Weights of a small transformer language model.
Size: 13 layers, 10 heads of 64, 40.8M parameters.
Architecture: learned positions, tied embeddings.
Each number is 128 + 24 x the weight over its row's rms, rounded and kept within 0 to 255. Layers, rows and columns count from 0. The size above them is the row's rms in percent of the matrix's.

# layer 10 MLP up, 1216x448, rms 0.0796, rows 483-499, columns 128-191
size [105  98 101  97 100  94 110  99 100  93 101 102 104  96 106  99 101]
[[119 146 119 152 123 159 100 100 117 134 118  92 107 113 146 102 111 142  97 128 152 145  98 142 142 135 101 117 157  68  75 121 104 104 128  75 162 117 169  80 103  96 148  97  86 121 113  69 169 109 109 139 135 177 101 122 117 162  66 171 118 117 158 137]
 [166 187 194 141  88 131 148 145  99 138 106 124 147 127 157 131  77 103 168 141 187 108 125 124 109 137 153 114 114 101 143 111 120 101 113 133 158 167 150  90 145 149 126 160 179 145 113 121 120 145  95  96 112 122 113 152  87 140 170 129 159 107 135 127]
 [147 101 110 145 148  95 135 127 118 160 112 100 168 143 134 120 110 147 156 154  94 158 137 102 113 122 175 138 125 114 166 134 112 148 160  97 160 175 136 143 145 155 135 142 115 119 130 142 116  78 140 141 106 111 153 120  97 135 137 139 125 153 127 116]
 [137 156 127 167  86 123  82 135 172 147 144 134 157 126 145 104 122  66 151 140 149  89 134 138 129 118 158  88 118 170 129 124 133 120 153 150 158 178  88 166 106 125 148 122 111 100  74 107 113  95  89 158 151 113 165 136 125 145 131 148 170 127 121 143]
 [127  91 116 144  91  92 131 143 138 137 131 156 124 116 105 134 119 138 152  92  98 125  99 138  69 134 154 152 157  79 101  82 141  99 139 107 113 129 127  91 147 137 155 101 116 163 138 184 145 134 136 126 142 116 114 165 117 125 126 138 108 129 166 174]
 [142 155 126 127  98 145 136 125 116 115 119 103 179 188 102 120  95 123 136 139 131 104 105 106 145 135 134 154  92 134 145 115 100 176  93 160  79 108  77 157 100 132 149 175 159 130 151 155  96  99 105 123 113 129 126 178 148 123 143 101 124 126 130  89]
 [162 116 114 115 164 143  85 105 136 171 145 144 114 163 116 143 127 135 167 153 118 166 121  87 117 172 129 100 140 123  95 107 162 150 144 124 148 130 143 127 142 111 142 115 129 100 174 179 137 107 108 140 132  87 151 133 118 159 130 107 133 111 162 133]
 [ 89  80 117  60 105 139  93 118 142 112 135 135 117 144 138  91 123 142 116  75 182 112 107 130 102 107 146  96 127  66 161 115 124 138 129  95 133 110 133 169 109  81 117 105 123 155 155 109 123 105  87 148  77 122 128 158 135  94 138  82 116 108 145 146]
 [103  86 133 147 108 148 140 145 145 137 127 193 115 127 124 155 163 122 134 139 140 119 143 176 109 141  71 141 149 105 118 102 120 139 126 139 119 132  84 128 110 139 165 133 146 111 134 133 107 143 150  91 114  96 147 156 106 134 158  82 118 135 106 138]
 [145 146 106 142 149 121 167 125 119  87 129 115 149 155 130 164 118 126 130 138 174 110 119  91 146 119 146  86 177 149 173 148 147  93 103 105 127 131 116 106 120  88 140 124 140  99  92 145 123 161 117 131 124 117 135 105 122 114 103 101 176 136 115 120]
 [101 135 133 125 169 131 136 114 150 112 128 118 126  96 136 124 131 129  93 131 122 106 162 128 128 156 164  82 130 113 159 120 168 134 148 149 119 117 116 143 123 128 125 136 152 117 120 114 168 110 160 126 137  75 121 150 104 140 145 139 151 105 154 156]
 [134  90  90 115 112  93 113 122  99 116 134  98 130 178 132  75 139 121 130  91 115 103 113  86 159 166 102 113 132 142 128 138 129 111 147 129 157 125 170 104 113 183 115 170 135 133 135 163 128 184 144 122 148  99 166 136 124 130  87 108  73 136 119 119]
 [120 116 145 131 126 103 100  77 110 128 173 117 142 141 101 149 141 125 144 158 110 125 137 147 131  97 115 164 101  59 156 122 149 146 138  93 138 133 114 122  98 102 148 112 127  83 145 142 105 153 120  94 140 121 133 121  99 130 119 183 123 157 120  84]
 [149 127 119  97 135 129 158 138 117 170 207 138 124 112 125 161 163 127 141 118 183  88 159 115 129 126 133  96 171 157 138 135 130 147 124 139 122 138 174 176 121 122 103 124 123 106 103 139 145 115 151 139 128  93  85 107 132 160 134  78 104 133 146 127]
 [123  98 157 127 140  67 153  96 122 119  83 105 115 163 154 140 105 110 167 132 129 100 122 121 137 110 142 136  89 115 151 146 127  98 116 118 138 123 144 118 140  99 158 124 120 123 159 137 137 141  90 128 128 100 192 155 166 127 142 184 113 134 181 129]
 [106 111 119  88 152 174 156 127 139  86 124 142 170 119 103 114 119 139 166 113 115 126 147 103 141 163 133 141 124 141 123  82 132  89 128 104 103 126 109 151 158 147 145 151 139 115 136  97 148 108 135 148 116 132 121 129 118 171 109 121 107 123 110 111]
 [ 81 114  90 174 154 121 172 179 144 143  94 144  95 122 127 136  99 128 116 119 126 131 125 111  84 134 196 138 112 118 145 119 114 125 134 118 127 153 120  96 145 113 152 146 101 116 160 168 131 118 141 112 143  93  96 153  81 145 154 111  66 114 115 150]]
# layer 10 MLP down (transposed), 1216x448, rms 0.0447, rows 483-498, columns 128-191
size [103  98 101  98 103  96 109  96 105  98  96 100 104  97 105  95]
[[143 171 132 136 138 156 140 154 139 106  67 131 162 121 175  56 147 168  97 124 124 140 102  86 164 122 136 102 140 147 123 124 163 148 129 116 117 142 139 110 168 126 108 113 148 144 137 156  59 121 136 124 123 150 136  64 140 126 137 106 141  99 149 120]
 [126 128 139 115 122 154 117 134 142 102 135 115  96 111 113  93 105 123  91  82 141 137 134 112 122 134 121 133  72 164 119 162  95 130 128 131 103 104 144 146 148 141 138 164  76 132 112 145 141 121 111 116 133  89 104 112 117 131 164 134 138 146 122 130]
 [128 132 104 109  86 165 120 202 131 128 136 106 107  91 135 113 116 135 127 134 132 126 116 124 128 113 167 136 111 101 157  71 118  99  82 156 112 138 159 174 144 155 139 139  98 140 145 163 149 142  97 110 118  92 139 140 142 107 134  88 131 120 132 122]
 [151 166 120 142 128 106 138 139 144 171  99  62 122 152 157 128 119 104 111 138  76 126 125 129 114 117 100 131 181  96 127 146 108 161 111 115 126 126 102 165 144 135 109 137 121 144 166 133 111 109  94 160  91 104 143  98 104 128  87 162 174 105 131 138]
 [125 147  76 137 119 107 147 114 155 159 120 137 153 152 157 183 104 147 133 117 162 118 127 155 140 108  87 132 171 138 131 141 125  63  78 151 145 142 173  91 161  95 151  99 152 144 115 113  87 127 141  81 146 129 123 152 106 102 140 119  82 115 144 147]
 [152 132 118 165 128 125 162 167 107  82 148 129  98 112 133 109 111 100 115 117 143 156 194 132 149 107 141 118 144 131 159 146 133  96 124 120 111 176 127 122 125 117 106 162 117 105 124 145 182 131  91 156 144 118 120 150  99 126 116 119  98  99 137 149]
 [150 100  83 153  95 152 125 115 127 162 123 116 107 121 110 133 188 134 165 123 135 144 155 128 140 154 113 100 102 172 120 132 145 145 123 153 150 150 121 112 109 155 118 118 138 172 122 114 121  87 155 116  99  96 113 147 134 110 167  95 105 150 151 150]
 [179 131 179  82  97 157 115 115 126 155 123 112 126 146 143 132 126 111 151  98 165  98 183 122  84 125 126 126  90  99 125 115 176 101 132 130 119 120 156 136  97 131 121  97 115 107 174 115 133  88 124 143 121 114 146 154 101 133 111 127  98 139 116 100]
 [ 97 128 136 113 156 143 115 147 119 119 138 148 152 165 160 168 101 157 113 132 117 104 150 139 145 127 153 162 136 131 121 121 127 113 114 159 104 112 112 104 122 121 142 136 125 120 162 115 171 168 108 150 141  97 131 130 203 118 131 128 145  96 172 111]
 [110 102 177 151 122  96 174 125 146 132 118 138 101 171 118 133 127 177 127 150 141 156 137 139  96 159 115 151 149 117 132  99 148 132  97 157 166 151 144 121 149 152 126 141 123 126 163 112 160 138 103 108 144 127 170  99 126 115 178 168 157 122  70 110]
 [140 145 111 144 133 105 154 121 144 127  73 114 121 132 150 135 152 164 121 121  93 138 109 118 143 104 149 102 108 131 106 121 138 148 152  95 108 138  94 115 148 125 111 125 129 122 121 162 133 116 120 116 127 166 147 120 132 157 149  93 178 133 142  92]
 [115  87 178 151 178  84 155 146 151 121 154 142 100 155 159 106 106 121  88  99 145 113  97 156 111 104 122 132 142 132 117 149 168 151 115 121 136 111 128 100 109 189 137 104 112 121  90 120  87 127 118 147 138 130 149 121  89 108 136 124 176 115 149 154]
 [132 129 123 167 108 114 158 138 139 124 182 163 132  94 106 128 117 139 158  89 139  97 160 112 159 111  78 163 138 143 119 154  94 106 123 140 175  81 143 136 152  80 150 143  83 124 151  91 119 124 130 146 128 133 127 146 105 151 170 163 146 113 111 150]
 [145  91  98 114 127 171 116 133 170 112 146  99 150 135 137 113 142 117 123 142 162 110 116 168 151  96 159 127 126 126 152 120 123 128 140  97  95 132 124 133 128 139 141  83 124 195 115 108 105 110 168 153 106  98 164  94 121 146 134 104  94 159 146 138]
 [115 151  93 129 152 130 136 112 123 136 164 126 149 144 162 106 195 102 115 141 131 148  85 148 157 129 114 146 174 149  90 151 126 120 115 115 105  99 112 136 147 124 118 164 148 108 159 123 126 116  67  94  97 185 137 151 165 126 113 198  93 127 113 134]
 [123 136 162 124 152 123 131 143 136 145 123  84 163 101  71 133 160 170  66 138  85 116 133 139 130 126 113 106 166 147  91 116 119 117 151 117 124 111 100 142 131 109 139 108 143 189 144 167 191 135 121 102 139 107 150 121 103 144 144 157 104 100 172 111]]
# layer 10 MLP gate, 1216x448, rms 0.0741, rows 484-499, columns 128-191
size [ 98 101  98 101  96 108  98 104  96 101 102 103 100 106  97 104]
[[119 110 106 136 162 140 150 117 107 112 144  80 127 114 124 147 160 137 137 116 144 133 112  80 120  86 165 145 116 109 131 139 107 146 107  99 148 117 154 150 103 121 137 129 142 113 102 143 150 124 117 120 144 109 122 108 100 132 159 131 123  59 152 103]
 [ 94 160 140 158 144 167 129 159 138  74 142  92 143 141 116 158 132 110 120 136 110 146 132 142 141 139 146 134 129 140 139 142 119 145 157 134 151 129 116 182 121 113 135 146 123 150 148  98  79 169 134 144 135 123 137 151 135 158 131 147 125 126 137 128]
 [128 142 103 126 126 124 170 117 141 113 122 155 106  90 176 112 138 134  99 132 153 131  98 148 147 121  85 129 136 118  80 152 156  86 132 120 117 114 101 127 136 149 100 130 155 114 105 103  89 136 157 118  85 112 154 142 145 123 144 111 176 145 104 142]
 [110 148 103 121 101 136 100 138 140  94 105 172 123 109 160 126 111 123 108 109 132  83 102 123 149 110 149  95 129  81 128 116  70 142 124 164 153 126 132 135 120 113  95 155  88  98 127 102 139 114 130 130 127 143 109 100 131 123 140 105 129 129  93 141]
 [133 141 124 122 151 106 119 140 159 136  99 134 145 136 145 120 139 119 127  97 113 151 137 132 135 128 160 125 133 131 115 133 100  92 121 142 127 114  76 120 113 112 138 149  82 107 159 152 115  79 124 135 100 129 117 132 124 150 174 160 114 157 153  91]
 [149 114 134 150 129 124 171 155 156 113 148 130  86 180 121 152  84 106 114 141 150 104 128 117 134 129 180 121 121 161 144 153 145 135 122 112 148 131 136 131 129 145 151  88  99 137 128 127 164 156 126 165 110 110 133 128 137 101 147 120 120 103 105 139]
 [123 127 153 172 168  85 151 133 148 152 100 143 102 102 125 114 154 173 134 117 130 134 158 111 155 142 135 153 115 144 123 111 146 130 190 153 125 130 113 126 197 158 123 128 153 125 120 162 132 111 126 127 143 132  99 162 131 105 129 155 137 149  93 151]
 [109 200 162  95 151 125 162 129  82 141 146  93 108  86  99 109 138 142 129  83 151 155  88 123 121 130 142  87 132  99 142 158  97 149 131 129 150 122 100 136 152 150 121 149  82 101 124 149 143 117  99 148 105 160 101 142  73 115  89 187 120 122 124 153]
 [123 185 158 176 125 128  94 132 102 144 133  92 154 161  85 166 132 131 130 165 147 133 152 112 146 151 165 110 156 117 140 111 158  94  98  78 143  91 115 108 119 141 157 132 140 131 125 142 137 143 149 192 137 120 122 126  87 166 106 136 143  98 152 104]
 [175 129  88 102 168 136 105 156  62 131 142 140 108 140 102 129 128 127 151  89 123 138 130 109 158 114  68  89 140 134  90 142 147 103 104 108  95 131 140 145 123 132 165 119  99 115 112 131 193 118 134 113 114  85 119 133 112 147 134 125 119 159 161 145]
 [140 121 104 146 144 159 103 134 111 180 130 148  69 124 138 165 111 152 110 143 115 121 152 139 128 110 166 151 163 136  68 140 109 153 136 121 138  96 112 116 103 135 119 101 122 153 155 122 114 116 172 125 129 138 134 109 140 115 133  92 114 154 104 150]
 [126 151 119 120 160 121 131 108 112 112 101 110 120 119 122 104 121  97  89 138 146 120 132 132 156 160 165 115  97 129 115 120 131 134 121  87 107 105  89 131 143  90 121 131  81 130 182 187  85 138  93 132 158  95  90 128 131 141 102 137 122 132 135 142]
 [133 108 155 104 150 142 155 139 116 111 128 110 133 127 118 165 127 150 120 148 148 107 153 133 132 153 112 192  99 164 116 184 126 110 153 131 149 126 119 138 149 136  99  66 114 105 126 114  94 107 118 144 144 125 140 141 118 147 130 142  83 103 132 103]
 [121 120 130 141 124 147 144 134  85  81 158 141 149 103 110 137 160 137 180 168 118 164 153  92 131 149 144  97 121  80  81 117 140 141 141 174 110 112 140  94 155 135 139 130 124 119 134 157 123 148 109 159 156 135 116 144 145 130 118 102 145 123 143 141]
 [133 109 129 114 137  96 118 123 141 178 119 121 135 128 122 123 152 140 159 101 134  99 148 151 113 146 153 141  94  63 103 114 145 162 132 118 173 140 147 123 119 159 137 114 166 119 107 154 122 149 155 136 150 134 121 124 140 147  99 152 158 138  97 119]
 [ 92 106 147 100 177 114 112 155  93  99 118 124 129  69 104 139 101 148 129  86 174 115 173 158  98 149 116 151 138 146 163 164 140  88 162 126 140 166  94 143  88 144 148 137 141 141 128 177 187 129 138 103 156 168 109 113 133 133  68 128 100 130 137 150]]